python train.py --hidden_size=320 --num_attention_heads=2 --num_key_value_heads=2 --head_dim=64 --norm_eps=1e-05 --qk_norm=false --init="orth" --init_std_qkv=0.0238 --init_std_o=0.0 --lr_head=0.0039 --max_grad_norm=0.5 --decay_fraction=0.715 --max_seq_len=512
Each number is 128 + 32 x the weight over its row's rms, rounded and kept within 0 to 255. Layers, rows and columns count from 0. Numbers have three digits each. The size before them is the row's rms in percent of the matrix's.

# v: layer 2 attention value, 128x320, rms 0.0833, rows 48-83, columns 64-127
# o: layer 2 attention output (transposed), 128x320, rms 0.181, rows 48-83, columns 64-127
# q: layer 2 attention query, 128x320, rms 0.0705, rows 64-127, columns 64-127
# k: layer 2 attention key, 128x320, rms 0.0658, rows 64-127, columns 64-127
v48 093:109108150109103113076096160092083132117052149143115174070136153114108135161109161132090128108106149120151205138051139134135180068155137132121086094125124127164104138082131161174097083177110137
o48 091:093097129098137149111138082136165155145142100103156075111153131097148149096088152117142141155186134058130074099210160132181103152119116178118142136145077136111086130115137173064132115142152078
v49 095:172161144176137132161111148184173151106152100141165144098101057155150099097142138102116139164149127076163113104096129107128124128202098154103170145119155090053141132142182157149098109152142121
o49 090:130146063130095115115162115066110171117129109185130109119142174116087181126106095151075174132158090204108142141154143133125075152088207170135066148088154129153137165094064076125155086119095163
v50 098:144193100098158186140088079140117138145120160159141146147121145184119116081120147147133137164093125115111113197201112101151189100126097124190118075206119077144088110120210134146124112090123149
o50 096:164145165178149115114143092113157117140157132150117099173113132101160110145127082127057088118152136149098119128142139114112165140124126061057136167092159195089110155129095140116094158204145133
v51 100:113144194085130115090073107127189117167195039126136119134127064129126132133120161103148160116149182078129128128136157121130115158166082151178153135172131152053172058128156110126148112106103139
o51 096:130102131192173080111192121144098117101091155148124126134083139110112110187147231168100154064107142178050152133106114129140109130098143104108129140142092137163119175108115142071167088142140121
v52 094:155163129096142211160139139187109139187105164135086140173105172166087220136095087111102069074140141167114159132127047137141101142129141096152143104082123157144099122119139118126171145148106169
o52 097:152142101131137080159174104099070130156082083110127140073170100104109101107140164133167152163150127115126086104165156121187181145150134143099171127118139051079162138110114118130095120150127151
v53 092:096109141134102185121138123134144156109188145150099116145048170064076156165159166112145119097124145102112102181155157115137105212129104119142068101158123119160092126160127146139148191131167110
o53 089:133192187128128122034053163145179170183123187132156104140095090117139096101139080129108132140158120149118104095136081111159171038166142088096095098060184122112143159116095114134102178063138165
v54 100:176125211133121104133152072128081088149206109142143134175119155123105139210111094121106092151113115078146136137068109132106135157112189211082146151115103139169146155118095155103089070171135087
o54 094:103120075130154126121130173138135125119140125109197078069165097103087162075131133155136111141128137141130083095168101119144123152157077088150185127134104170149167143141140071105137115135077098
v55 093:147115091113123169096168151160164115129093117100109089108090133109142117122112154108125101081123107087120095122140086197117087115162096062098142137095105103135118145160120167135172110175137174
o55 093:108109094098103087100071099084123158129153166101145155179146148139163140165170069169150133106078156163138153136151133058109134148154137133107086174143138175126136100093133110176141096101181138
v56 092:068167109137180118049110140140100122121188098113136149122060168208114108074088156172202120150132044110109156142119157131112108124120178129148099137090108118177087118085108165138087208111134135
o56 088:128200137135115140123125178106132098172071116110136081148134124114148092116133090143085093120099183116139141112165086094134255183148128116154123085112204102141170138100125105123109087113123151
v57 095:084101118108119115161101121176084147181147091122165130076119131184135152188104118115162142150112137148105100145092110134120111074141128068122099152100101096130093127146078162157115110138167132
o57 089:130124125149144122123168087159116151070070145066116093172116151136108098108085130119143075089099086108166079110123068135117128140134129127135110075116118085122154121138148108080152132067119090
v58 104:087107133120148121116144150158176140093153088108156070127098100100161100174163094129132120118145138111120165173077097131173109121185148148028114100086130144123133120068125162165137174119091134
o58 104:153113142118072090089062084138073157111129167171150148113115126167114123083100153048162147113162099146139069052185122141083175171086102117140129088108161156165090125153118145088066089131115139
v59 102:150101119126097107121131151143083130096159040108085134137166159205066086136118124164139160083130121159132134103110173138108187143140147076130221192118158142143114134113137117139121137099071121
o59 100:132078164141111084144147144121113130124200148116161120140127088068173138140130169142120081101122114129160186159054101128097129121153149123152109112150136143144171113092119112213104106100188178
v60 093:083141154140110202096213148099081083179171161182152100186071087098153183115151180170179114066184128169157135115104154149103124128125151160091108127183172125119205159081136147131102106115188154
o60 094:125125136105147070116063139164178190084083085106107104122162145179164042109129072130088170151112127113137133117145062143133156117104130114128148123122079128156068070099159135067096138073119095
v61 097:100181164127155153132148068181160191125128167127103123139135095160135155113046135154119166085125206141148128167123132128139094153097141114063159153042162136143113104160194148137118137127122117
o61 097:149124093125107102082103170082114051160103096079104145131109144109134136143126127078131113097146134140145122125164141105118173100160122160165091052201094137177122127119116136132134076123142131
v62 096:077220133120161061144149164156155108116140088150067117130156120107133165115087106175156107136160076120115134161123117088124198119139122122088145158165148157104139147106153165140123171155123113
o62 092:115131140086116210115132142097153099140097163158161178144165144173084078094136114151119105085128138121149134128131184138093105158123193098158125146128106116147129135142118106155206127116118153
v63 088:117073114180158220138093116141129153102084138177171190171104098175121120106106154109123134091170131149106102130123128124113158144108099158118132122068093101111180124095146105114095162128144086
o63 088:064122146086100042130199129100130136161103122083130141112171100088120146097167148124161098161080169162138121105184155048147126145145114201100154113158122116099163181136147118098082072124079111
q64 096:100161087112155131156186130142108105096156147154118182114178125085131163144130094101163145067091112128103125131191128119154097134173166145188116117156093137126095176081111130185153150178157105
k64 098:122115177118158126117075159107154128165072127087143112129081146163094105127160139162113131143168131162105147104063151131133159107120091084075164117083119136143160115100141140112119125098104123
q65 106:106117129203163150119123126144108133101094152117083177135172103126105133123150064141129083117137101066154098166136174167100131118159117161117112118091198204180144111158186124123105108151164166
k65 104:122128075078091124126140145152146159152147116101165092160067180111069130146124131139141180177147134205119138156144109124142147163143139109068156081185058088100062141116084115138166095126171066
q66 097:112063115162117180198183155172058089121172129095156120174117151153130125164126175103139104092162068151158130136197140133147118138178113119097112078127144095158159100072166108130091120072105120
k66 092:078171125131117122050087119101208177127125130151095119076119123183149146119140097144125218159096165149150113116107080131103181097113093143152130145099067112065067134151162172114142109223132118
q67 095:167085123168120115165148164140162124118120128159149165159112111155140154135153143104172121157150172147194124115148151174085145109076137122082154103099143132137102097126146141085155111108240065
k67 094:029172144162150131112163105176134087148127099135141119082164100101101126120142125155069126160107137110096146211124086090193105112162084142137175146219097064164156137118142089131092173182061142
q68 097:164138144122122088141157186138054120092094098080171160066128141131151112128111132153110156140065112152122124159155165137142078114111158147167136108031121074102143067110073123141120057086043136
k68 095:093104136153160127123099091154187124165171158160062115161147128142077121152112142128156073134155115155130126105057063163124142191139134096101148131217114218135107158148202138138130150152177097
q69 100:113149116128139152110121112148130093134079150148195188194159121099171160128085156098102109121163102130147103124094086083138121088166071066152087129147112102113216134119135139147107165142120168
k69 097:168124147134160131094159131114145182169166122171107061073112127165104097124168102171133118100146162114096171103135192139152134147111184159149155070077117136102042102158136129126127131118109113
q70 104:117139133107137150134170084095140124114084172143110132123135117114142108104074117189156097117161123102097130150075118104108126104100154136180126093140121111086082114172097106137164175172114162
k70 099:154152146164118103120135173113143148055164101087148157120157135138085097176199114163169177095066124151120175117173113160142146163129110126106131138136114142189151155106095151152128115092139123
q71 102:057136139157087157117145101166090089120162105118147070120156117120080164108124139120130099073173119139133196131115111110057187108142027167082148174135121114112088094117148138088118091151160119
k71 099:195092125126108134114147142146146174112104155145118172176114105098119141140142114092120189163110121128091084109147146099255093138099175119155114121079128096147171182137132134160107194120064120
q72 090:200102117079085160104143197078157132148072098107201097104128137151095139066151083102089161134061114109127135082126143119120119160080090078154147161168169154122166133132140182121069080077180094
k72 091:106143153157135065148115106142136125112139145058056156126132118133226092145109141135156098088130156103160094151141144143144103097181199119128104073099078084170113091154110092131183134172062165
q73 098:182135123147186147103123115153176150176126194128101135133180113124180089151130163168155091098094126071083056077140135136123148106133117134164174106155118120176130109056089136110074136147153158
k73 098:103116138086120137184098174125066118079146100095126088098067163124088162136144101112115192131139115170162167123076092132148103168133145149119080168082099175107088138157199142105178120158098126
q74 095:091190072118139096042158094148139075121117118173125164118112134141081161123120085113052143164182149127091086176132133148122162090138135115098086130161137065155115108120165185163090123137105173
k74 092:147106112146158209188141149102100131128149098104151113170136164166106130119141187088226089118138088132097146104132135070116123133128066130132120100166109136086187145194113096122168129078123116
q75 107:119092121121126107170109094108125085149120153172139159114162130109115103105131049102093132120129102200126121146096103157190099115122189067121184115124115160113136115153139164160156123078101109
k75 095:180187152112171130101136134142146143157113141064134129115199170101151140141133179168189137132088143055127123117127130164028148141208120151172099141131146109135118168124087101136155161110188173
q76 095:142147172090098105138151117089142061118114118115107177090167140163105120183140129142081131070140128156117115109133129204110193063114184112137214031099141061121119115153076103136189073180079159
k76 097:135132116143182153092108090199105114109113138105097109127078169130156101102120108074200146207075122072127161168142114082166077180207091086127077167172120159177105094094151152137076175108186117
q77 104:161172181121115134156078148071159094118159139143124112149159145125109122138124094160156090086131137087181113142123105202139122101093163140139105140142138119140068099144132090081147167142146122
k77 097:066137113084151093077143127175112156102108133059104142128093120113140070121090118094148159151102106176052111138103088120109125171182176143133153092121138137111131108098095170201120103126140148
q78 114:105130166119101123103168104064165096077163122188138135119109082138119120122119135160112121144078165079111136059117124115161107129085098083133112105164178124157173143136047156136130152073136157
k78 102:183134118116141118146086127155114138118146164061093121150166158102160112124078153167136169103124069145117107151137116179061080117120188139186117121146087130116119143115143123144133126149105133
q79 097:142140153053127121140136153112165170142178129086104189115166071147122141051109130163130104105136115125143133130108149141050079116135172118107113153075080084108157129108185094153110094073142150
k79 092:128162099167147067143118143181071057144099150127155101157136114187131095147123154113128150193101152171151151172136075135153169118158151168143104123163144142186079152162097173123161107137122131
q80 095:168163147182146120157128106159089142066125136167118119123130126120022145163098132151199113205192150126089136162132145123128149142174113131103140104151165092062108134109119120068133078170110037
k80 096:089121133110158168128117132116129086126132127042134140153143114124178148120162109098070137084063085158173100090095114143150144096121155102155165147097089140149173111077128136148147170060200141
q81 096:118174117076213076078153115082121118069103158219153053110090140120120135142118107187114150117062113145123151101151102146173154110091184128085111130149118159097106145126173159085139180154123202
k81 093:128167156165079180155114139115125154149154118071098169144158130151133094134102170102121112120174174139115075118145082176108105142142111108159134070113149117130145045160098090144131137104141055
q82 102:087148100132113109140199149160126136150159106140138121115126172163083126070161095072104099148128087123148174095143153136164150113141091109163160157098106129114099129141168094121138121172098094
k82 093:142122128168111171119135135122137120176044175136149151133104086109127140162095189110150170096142144142110092115077073086070167110123139151123117122134105131120164130117110167088076171100173172
q83 099:138166145086121148162140104118112104126153130161138143094167112174128140142123148127112095120120122130131127109076127094079165115175096049098142132167106142173093108116110148105129038146119136
k83 096:122096141172109104091127118153143146110105118096122116147130152097073090161155146111107100173120112115171127147169142179151079154054117220130132177110148116092098138140133102146159226138129134
q84 091:112135112137050168117117120117122089095121128091157135089108130181107147115137121121072198165115104119130146199131126138120110139140091075111177119083136140115111123124131110090165144166169116
k84 090:152118163151198074132163157111143131178139073144113085130143133080168095113088121115180029112156170145126139081136153125160130102114130133143127123182124103104189124150112120154094127092091160
q85 102:120106128118176121116155106074161098098165099106121113136091146127161155160142143135090158072106149105127049131092157139175133116103177163164087181137113106133116074075096134167109120128061109
k85 099:172152156124128114164124134132099186088095159105114134107182116119136069131085071164170123181109125126070213126127117165032112179139103113099123066132105203145151160183177117082155130131196149
q86 098:076156047136139159083157099092150110126146153159130105162132144097067138148171126096212116120161116155117142109144131184150150101059115156157165100079130123087095127074123133083122165061155153
k86 099:149139202111126087144100114130116165105131135154128131114079109150141102105072152156109130148118150085117117122171121055121153117158136055148085140152123107136177110167118133160119158186082106
q87 116:133112178092203142125121071127116160163160106155085065087089120126152110110102139177106107118065088125093149053125199119121091114135176135175150069088122128107127152098109126105134193141127197
k87 105:122155063148054083119176173091179120080123185086107168126150193109087131191151118136148175145139168131165097210127067187096166129112113106092096145160110171153115109170140127137117125077174097
q88 106:110181147113167102081149143072137125108162205167087177108134168130139125157132148189135069088168094148132139072070105127182073092087142197167111106131113098130141142096101098131129148152196100
k88 103:107109128097104158167163098195122111122121051102157071138105107116143120107128095124139145136075198125080130142177150111070131127151131057121132149103138161130124113100142192117176149108058175
q89 100:063137097083106150108120086135172123115167096060131093201154139144065118167162064102149185115099098153168124185097177165121132089152121128050114143095116129083187127140167080127122133108112151
k89 094:125112170170133113168144190120097148188084167181107147064097079119171174086098189069147071140180176100134145101189017118105144182099145128157165134147143068169075119142101165069132137169160104
q90 099:146164133139144094110089153093078145160102082030152088066206129145109156128173153115139160132093097129134080150169155166080161171187141109101104149087131129140136073063131053148138103139099166
k90 098:123145116140137152130202135201126135091152129174050152142080134110109142120100074136147108175142171131149125119050100128152120096074109151127148093172128137138090107160140226120080098100122104
q91 110:168120132090102141127144150115168139070165157133096096074122160150107133147112161119105072107147095173113082085125150160157148126104204121154103075147133151148111118117106124109120154147115192
k91 102:105194142122145102139086077118100174164096154093117089177134119071173064157114059214184166101100134086120129151150109125113101103183145105105177129111098144117144123130183152138175143155181150
q92 100:063066157155128148092117123200100093135206154150125136087113131147125098122132132091082133167151163132134189175112159122126117097126117159125150082177151087116177121123184145162119094095116079
k92 096:151175083145157100193146107098122152128057078171167103174132139116089191145159156142130104116128101082114103092171127133139169117139118133110127179103111145142130124185066120108113148158122194
q93 096:144125171109150142178124127117123133141151162084146125129134095125086141098114126114156110146109112131189101094183104111134144144176154174093100122108091111118081139145152196181126073104158127
k93 089:132120089164121115110124165175126127065084088133078133157129137153192162126160128155135117116147138159086146226075129171121109102084097097108154172133188158131097138110125074149118123115074103
q94 099:108097074153157180128134115079118075142141096176136144089071093117121190144151106108126077125192093105098146180138075110175131149159116189124131140089136133106150136158138162112049111143142081
k94 098:121146181103080121131136129161113180139144140145167082172130125145117099082098213122142138126108176123136151079118183139136168088103109100142150093132081068138128134070126126125173233162054168
q95 100:081064136173070173065168145140153104097178178085151132142141116141168111098085136144092177166120119115080112100070124097106128162101115090184112107084190106163100113128074148156129143084136102
k95 099:169166104110147104146091109134099156168119096072098159104108151106137115177157107127178100071114156157124132088159114183111092111150146185042124157165072155104141168146187120124132089165158167
q96 106:170144105095112137190136113066116129155150165149139124109075097114069111179099117132149071142067168070130140078154173126161106067081096150168145058172141148115166108145099117107125162182108166
k96 100:058156125147199130105135142106132110103114084073152161166176134131182098083128156156120155097154079169132164148117083123090152133146164124125103164065078099159139187078101174179120155117165113
q97 101:095110224083137133178135082128149151142137162153102056118140090115097070064152119116050114081136130115072125062155086140154125136121163194178120084104167122095105097061118128092115200167092158
k97 099:147186116085136120099068136114122128141144075159122205126110162101117163196091166157170151126129128122129091143089173107104135127093147090117124119114076153142129131200145120174174176139162097
q98 104:103147159145179126136114107084203138106102160160157184116122118138180124142098167160110129106110144196172090086089128091107110136118180100164133109132116139126189105152085179065194189101103134
k98 100:189138133095092132134111152183069112133178069089091086146111119071134078139125121146130111120085171036081150151186107173134116077129136124106111121165091146158165151141144119183100116106174150
q99 098:121084106163087133096112169126162124109158114100138130164094141167116089135073100117129161087081124117182060093190069066132154115184126076114107136094142105152063185212117129132099118135171144
k99 096:109162136134172150152107101143117165138116124160134086094150089120149149104183140093129072171138145144056155129103179167117084114089093128196147113191060132105152095039152125149116152171078123
q100 094:096134086134143131120101147084144109099130176107163106144110155121106160154143101105103101178147127091150139132126123112141145115116111156158132139159117145168169178084114136099074156128126138
k100 090:149105160091111088112151084146120165137113074149142170129159117116153122074111136150130212064093140142121125134122158145105126092110152060110119114128161081082166121151057155124155099098119094
q101 097:135174145103170095124107111147096113085131140033101170160173155153172132137154089100169109132132108205116114133086121141147113113121104196099158116149137184149120135110119114216097100177102125
k101 099:086067098166173125149144116122110168174120078182127093106118151127091123169092127164085103130124131093146139132110150139120130143145123078133036155127103100098157128132159126061152118106194139
q102 096:096093106114119122071091104125133159063131128134047081120129080095102103114070114117117113162132103152104101122134096115019153135097166135143156109124112161088140103115152117133204095120150100
k102 095:133186106120169167171143129104124087182141093118153171128129182156129175135217115119121117052093163127102102115189105145171085129108116085117074113117168126126091145097124137118089118168150129
q103 103:102129134151115158098163174135142131135135141141104090145103057133152168138099166123038120149211062174100153114142138118158154097091136143156141130115165099067185133107103127074151157125115114
k103 096:155123145103154143116122071088160158118134109191193157146093165113144100078137140161212127073073196051125120140094197100165130114115111092106098126149116100191121155112106154135138151121120129
q104 091:121126080131118153164051152181196159165062113207099128162129131149161151096121058137123201140166157150126048098119060136101098112131099086110155132106141190128130129101147078106111150102137207
k104 092:125139169140156092096154113102063095084197140033136148084109148150161142166109154106122107087122098108104176162152211137108136144127121148138114138137135059174112107171112178139145096119112083
q105 102:209113139103033189095144073120149144134136101094175165102197150103129147127107080084147166103108138109132134135132123183085142152179144108116082131100102115181131068112098118086111120135158125
k105 096:052135120136191085133131215111127141125147159124079140113088122166147046106186177110122030134141141136138118161095133134139135168127122174122168122146143145091104189160174086171129118120136168
q106 092:126144158079179112109109155058136103155161137160153136156103177122083133173117129146133109153140142104099123164131172101147160198163171064195144154161084141076110172165079101144148100064086141
k106 092:124063135118090139163118120198117180114091139066117127115151098120118120077112116110140143136084112177161129104131103128129089086122097223081108124136187073215104091138131159132088124169170088
q107 108:079100132131151165121100119136176174119114139069099096143097130122071160104161091122136121134122143171151119158109057148121130090150135119103160171138119196110105120106144114136115091152106082
k107 099:135161131146077112076173147174080097170098129191156136117146090142142107134136154030170131130179087153123147123129161129160146157115142162169166116136147023107081099162154161092134186168122139
q108 098:134081079183134113136152179159162136089120128133160141069068134137090134155130151103164101131133171136181113215091105110191140148106120171086177100142173104119133086128113131175138091109152069
k108 096:060161199087083124149106087146105132140126120175120118184117135133099082120100132202088128126111117122091154039163163143068154077124119061145127155109130098136120179102110172028113222190077166
q109 108:075109113106136118127094106167093140167114074076092193167168160125084113181179120142124093119108149130099123124136158147093132207111113107146102160085102161104163148115086086139068071077158117
k109 103:172153121142105118124160149177172150075087171145080059100097135155159159097118125098156164134112094134137147121119045094150089101133175195114171136132140137099093120122166124129128123203099107
q110 099:110134150192157107090086176074106171134154118036102106156081059177111171167119114111131191123160183123159160079143141139159150150098164101178092151134096083097157173122120112097159111139149084
k110 093:113128092110130148148163089134128106121135095198109151083168162080102111076161123139095095122074078138058086160126101123119113086195111151043153162125154167134122051101137147170096106125150141
q111 098:111151105082124115099129122097149157105100146164139140075199156142138121194080125196088060158123146116170127042184129129125140089187119152094119132127158185125129189130204163188155179028147146
k111 094:119116153217140153155115142158127076148140130104149112156102116091156146101176128081153218108076108153089140173118139131141079132076199093117148104159099085153150098139041091080085132186175134
q112 096:115066126127077060094095108124096103124119174124139085103144096140125180138171116077143148150086083172142114147115121127149095076180118223135102170132165148192115117092170110094103105082158105
k112 096:137155140145160187177166139209188148162068110136139140143112128156117122121062115148099153100114151096078113100082097122118201161123123070109209120131056114087110147173138144151171155180080174
q113 096:090119169084116156095146141121131173126073131160155048129105095187089140140113197105120144089114154139073106164142148089175156134128126090066137142145143112122119130092186129181121187228136169
k113 095:132121090104142136171121123140129124131179162117146173099172139076131100109172119197156101145176059127167144123132095127096092097134106134181154127106095102131082128138065150086100155086117104
q114 097:119113142116152100202115117143146156175164130063099117158109222137082134140169107115066112117111086147169078141115119160089148123140135148077175133123072143138101147159144142160127098042103082
k114 094:122146131170106090088157140125098085117107094150177149097141098112162132086082134091211171191164131094095174121103116169120120143171141109119063117168190116146147123140140140126131075164196134
q115 100:143127118159127108131189131163108148167116140208164140141082147164096129105082128128148102154140061178106157083119113142135119127115135099167135088164166198107172107143197080103105183153092184
k115 094:116123147080157148135089132112154087090154153128150096183143073151156099163171165170109129102136169062134082135123183122134089114098152160093127129157137083134084129116006209141129148068141068
q116 120:099188176117122120096138148089172095114119092065088129130123155163154121143179143132155163101138098141125149114153120151109098135183095093118130102137109157157110165115189135130140092116176171
k116 113:129069076177186128111111140196067134133122162066088132111159175137116108123064080138123128171054142109147130162103089172106114162118213162118161143085138130137145079131141120143094079139127087
q117 094:177207172122160109155108133152120133105130162072141115134149168110124074122144092092136084128118125121130105208155087188151144158117089124044105109129170123128159134144158104157150112111156094
k117 090:054096070131101162079181116120113099146116142165099164068121132116143174131141163125145164169158129162161094119131146117109095088175139106199141123158085098130103094097119144107101120168137155
q118 089:165144117105124081110104153180185091154122136133122148122144159152060100044098187171151126131114138055112103143072189141166117158128134102166156116138112173107102090087089179101100178145093138
k118 092:074158146116145156141125146051067177132182148122139108160108105119159134168147059076097105103132097190164135145133075134134180132168140131103132162136131106132175148179197110137113105064111162
q119 100:106117152126147151094152053171034130074124188137097104096151123160148120142103113070140098126173115123155167127137082154120136133112101095083132105156123172142149141164096112143102101165187121
k119 097:104081073128095084183121152131230153162145087133167165193067165139129117083172119132127165146097166136107081144130161104144125119137126125150097162109150058111090131117147145113147150122122134
q120 100:220139121137107095141114138130204177062132212113123141179111124123153102149136131164103167100132087097032143116108133121136069135150133094149153081141194171117182110125120146055153133086105156
k120 094:106121154087167143178120089087071120178114067093094127072151117151148157159135145125175115131107188184202119148179114164146155117068110127142095116120067150126108128106170086228158114138119153
q121 099:117084187118064097146174054126113106167059126147125126075104093137084170160166131179142115119198150181079130141145167118138118177150107094127148137079087084157125109120114140100143171150153172
k121 089:158165125095186158059083193104139151095144110082123142155158197116175058073141136134129136157120097097102119083141151137132160081141174207108130117176172147136139167149120162133148125115094134
q122 100:173148120147138126114164127115187123120133117148182152161117120122094138110188115084128186129115128138165118132159138119191154143133113156113140117168105080134164141140156076123181137119128059
k122 098:114107162116112139164092119110098162118081140193108113106105105137153103083110170183081099160152099085089184126114166097145084072089150082164107094106138160106122130151094166108087174162119194
q123 096:118074139053163119129135112165149179215127101096148163111154150142165101081105118130124151123054119170120129194122129189164189132110152126089132111100101171166122151177101086101150152109112105
k123 096:142140108201142104134141160118118125072086169145103133150095099124108126139157097136129121129187161129129079125118083078109112160146137104141156166151150116102104128098150112139072082127154132
q124 102:222047161069123144132163110085133079143075091183201106138098142132101127201119157150094153069154149142126136120064179118133127119152089117111088128130072114113116165120170110104101170117068133
k124 097:101154186148127120120084113128168176100174165137092161107160092139118135032111111127140103167129110131102117103148118074157169116058159143152163124108142177099142087137087114108139217150127160
q125 101:176147133113095154162171130082130074163198153138124181095151164139154129141111114186157125130140097133173164145109103118124143156159159118115131148162164127108113150095121204133146159095138131
k125 095:068082128130133092103064122105160135141084126150123111145108119100103094094140145108073131120092155154063063092130181121104115130113156131138084123115085120177149137160087097160133144114140150
q126 091:131177092188196072097110102169117119164097168162141147092166104184127164116108108120108129114196115160100140134148136185119119134086084112114095152096121156121174122175122192227131210098165075
k126 091:118080170086087141129152161100141138096165060100143128116073150125126144146122163113149148161077094077159094120093188110117124109119178098125134069194156103122107153114115085031142066142101181
q127 100:101124082138153116075110114119131211154147056075112106102153134191179133066104096113094132110154129152148139089160132163110133175157128130096164151102142142144150113110099138159164099139148098
k127 097:137149144156091123191177175125104074122118155219177145128120154109101141183174132112092139174101142126118123187096136085176075099096097169148078114159117123119150143154150130109147114142112124
v64 099:126158127155127138121201154101162106066165127144113167087152112170115127124150166143135108175097142190145179125144055069105164174130126186139155134091124145160137125117109120127097137179084174
o64 103:120156121171089152115077150163110143143108153124112055125157108132129169151070147072137140121143111160125120123106191174126140097158087125145156126135130118126071117103133095117131123077153091
v65 104:104126142155156120150165169106118115123111121130115184086080181200171153169121150085177076137167126116081069172130113138128132120131156100069124059109149096121114145094140134149108111142100108
o65 109:082169157100046092151102098150158113132130145150077071156099125146132092082147128176098093141104150222121171119118124168112123135133100124196158130120100097148155087137143053088148141098223118
v66 102:128135136175092092142142151161140141082121163131124060082057085110155090114160148102106148093139170117149139102133104146117082245177138122104136176119130153108167105112141203107105156167148079
o66 109:118091142189088151075073159069146124163123134130079151117193133124071131181094117137155155122118105117161121154181179084177136102145141151139089122113177093156151143094123068120109089112121125
v67 100:077143130139120076101124119128112168138113138081095148086126114133190176117154133142145110130101127076109116109100117095167133114140180100097145157179106151103090119101173137103122152128182131
o67 102:136102163089112162128104099109139097106159115140105057146174127085089157136072118120113109124114126181093126090179166167190151159081086096106062191147112142118110126138120135146139088188090148
v68 107:124099142109070184155148111140166078143105113079113161181126155120105100127010131181094177115147147116103089113085174098131126138132052137175107146114122152158121117098130169126089116133113119
o68 109:134139151161109124122107138155102180153112102131129103204143098154138148150138160116109101137108070103145092150159106160172120170153133188127072160170144149089171148073081149149095147114088144
v69 104:150140224082116124163148127137116140134160089173072088112097115076134148127114100115110091163104182130118124126182121136095066131097196173146168146189171078139151036083146128087178142153100154
o69 106:161071106139165112088120143097153155120094170137123140074107132163133144132173170101112117075154081141132170183103147077081150058091080090068148117098124202117166154177125169122132102118121129
v70 098:077147175166132133130155123085126125129043089098164168111177170125184095146180054139124179147151106160107202147157181146071137195119133108089187168139125123166117154085136139129120158147123180
o70 098:091142084115127133112048147184129151201143172078125108153131100148172187137138168159107080126072098106107079138175088128154181129145100157168072081148133083138107139104152143151156136164148086
v71 102:131116140191141130158115128102160134093144165153172178161104176161126097113167094178125173162171141124121100112143133146107147124148189106147184092126154172155089131119124212131178158111051141
o71 106:077131180064119130114136110157126119190156128049068080116160137066117123121084171075109130117093049116118160128174131083121113154102071137110158173171110085145119124154104117126162074122133126
v72 108:110132088165090111150102148077188127140122103174136148098125105115114090136138114096069134120145184169146153118150140135077155154130134098117073156152153133157127160156160171057122092142140154
o72 109:155158216138153124097135084169124134104115110134124082188147146125144102173164160092178138138137119081126098119109138147060119123148135158126146055155104150155143091078140057151079130154135126
v73 108:149147096147142184185118121149188176139146095152047179105109165125151076056061134125069135138154130110155124135158106086168091065113117076167138153135132109140090118105103113064159170135112149
o73 111:116044156155141100095111146104092080119148154106164141192133101103157127163147137130114144076125157139096124151077134097109117148123145132092131100148071152103160110145103114150110132061115147
v74 102:167092118139136151173107131173176112139106148151111117141078127089179177060089133108163160077114155139124120118114134136099112086121091145080133089127106123125177160180096124096165100106123172
o74 105:115077156135138104118161156089100126099133090110130129110100149097069052180126181134093096140142124125124151115168087077112152136131175127186110138136139165155096098141233098087089150192123142
v75 106:101142138117130165151124055092131129123153155093114106106126093142143157146167148097164100079107131115113135091095115169161205210103087111201175141124172137098091115188164108121094172174102150
o75 110:111105175148181089105120163208108128121072101131137142099146137118121097101111174131139102171141050166073134168189155116117086051141133178090115135112061183133121153136135086165111102184144154
v76 113:154102089174159128143100103062113141121123137156142089112171141119097108144062113111115177112177131129164165066158082159119146166180127125149129165080124149126163129101122151164108183075122125
o76 115:127122207143105123091152175140172121120135182100112160088130092113095146097150114089162081120153109130104034142168179096113123106141085137093136126133121096103161156156143140102155137110143143
v77 099:142144138089086117114078112078105078145129071141119188155064065140169125117056071155103158140078090142144092150138144108109192097141125127104142135130121148131163156127148125133161081128110142
o77 104:142155086120062131131125153115114146059150177078130119081170117154134081151105127122162129093160169124120129077159105147070048141070122147162125130165088108144165085135107201082122140102162179
v78 107:172134136099141157180077115179136131164162120161135152118120098154091154112149157124102141092089137103212135140155150083086158087101155146123147109134159132152134076121099129093107082141204224
o78 112:117136096179084079150171132039122122127176127128147100167115130089095144194101116146107103098111095168066134156101105162133176120149158116067105144147066144137131158089164149109111118125097100
v79 108:108106133135088192168097126110058177109174099162120146116154172137089066098137159115122160102132107125104093138134094132147129112126165086095126119140153148139109083135163111141154119105157110
o79 114:090131135142127089102133153096164098137103102113132149105100133141133155114139093131143112119119159139133166106111137109146174149156049137089172165089117134146124149058129114155168114172144165
v80 104:189177129100160130129073122139167130132120159100169095106129146103110160099091186124127160151083081106127085144156113110117144103107132157157136172107139136093121063074222126146129135132135108
o80 108:165101098122124123143153138140129142112147090164137124146108116137131152112150118163139131109109148141221168123173170176166134116132120118074114152191098153139114128180004175144105159179145135
v81 100:164099142182136156100128155073159120094145076115124143132105116082146118164159124135116095048133100131135166124108204110114118122133091144172187143107153106144116154113068116169129102136157090
o81 104:096146059051175111096095098141110127195093168145156155131117106130152110093135113164142088124103112151102068113120110130110168194089113115131083137087153137156059071115192157086106156169072161
v82 111:171119126100098125133102096135094096129136146127140148191143090092134164099053112118121111134105103169101100092160147166162139147087063096112175201170137127123149114178106167155166135094136187
o82 113:113139093156149089066169163103131222101099158093096075094119119193132112198182125082154117124134130136135124135083133062084048117122146072096126080122115162079154148153137122092122116137127097
v83 097:176115131114139135111052094123078137159120184100158145076149109176123123112174147154113155150096168107154112089123172146088103051155111103157159117131080105142097080095113116159117131099099127
o83 103:133088189136123126130193115118116133166177107131153127171055131101155139183131141137149123151103078050130134153171160145160146199138112136087111126152120178116171153162163168106137091111102097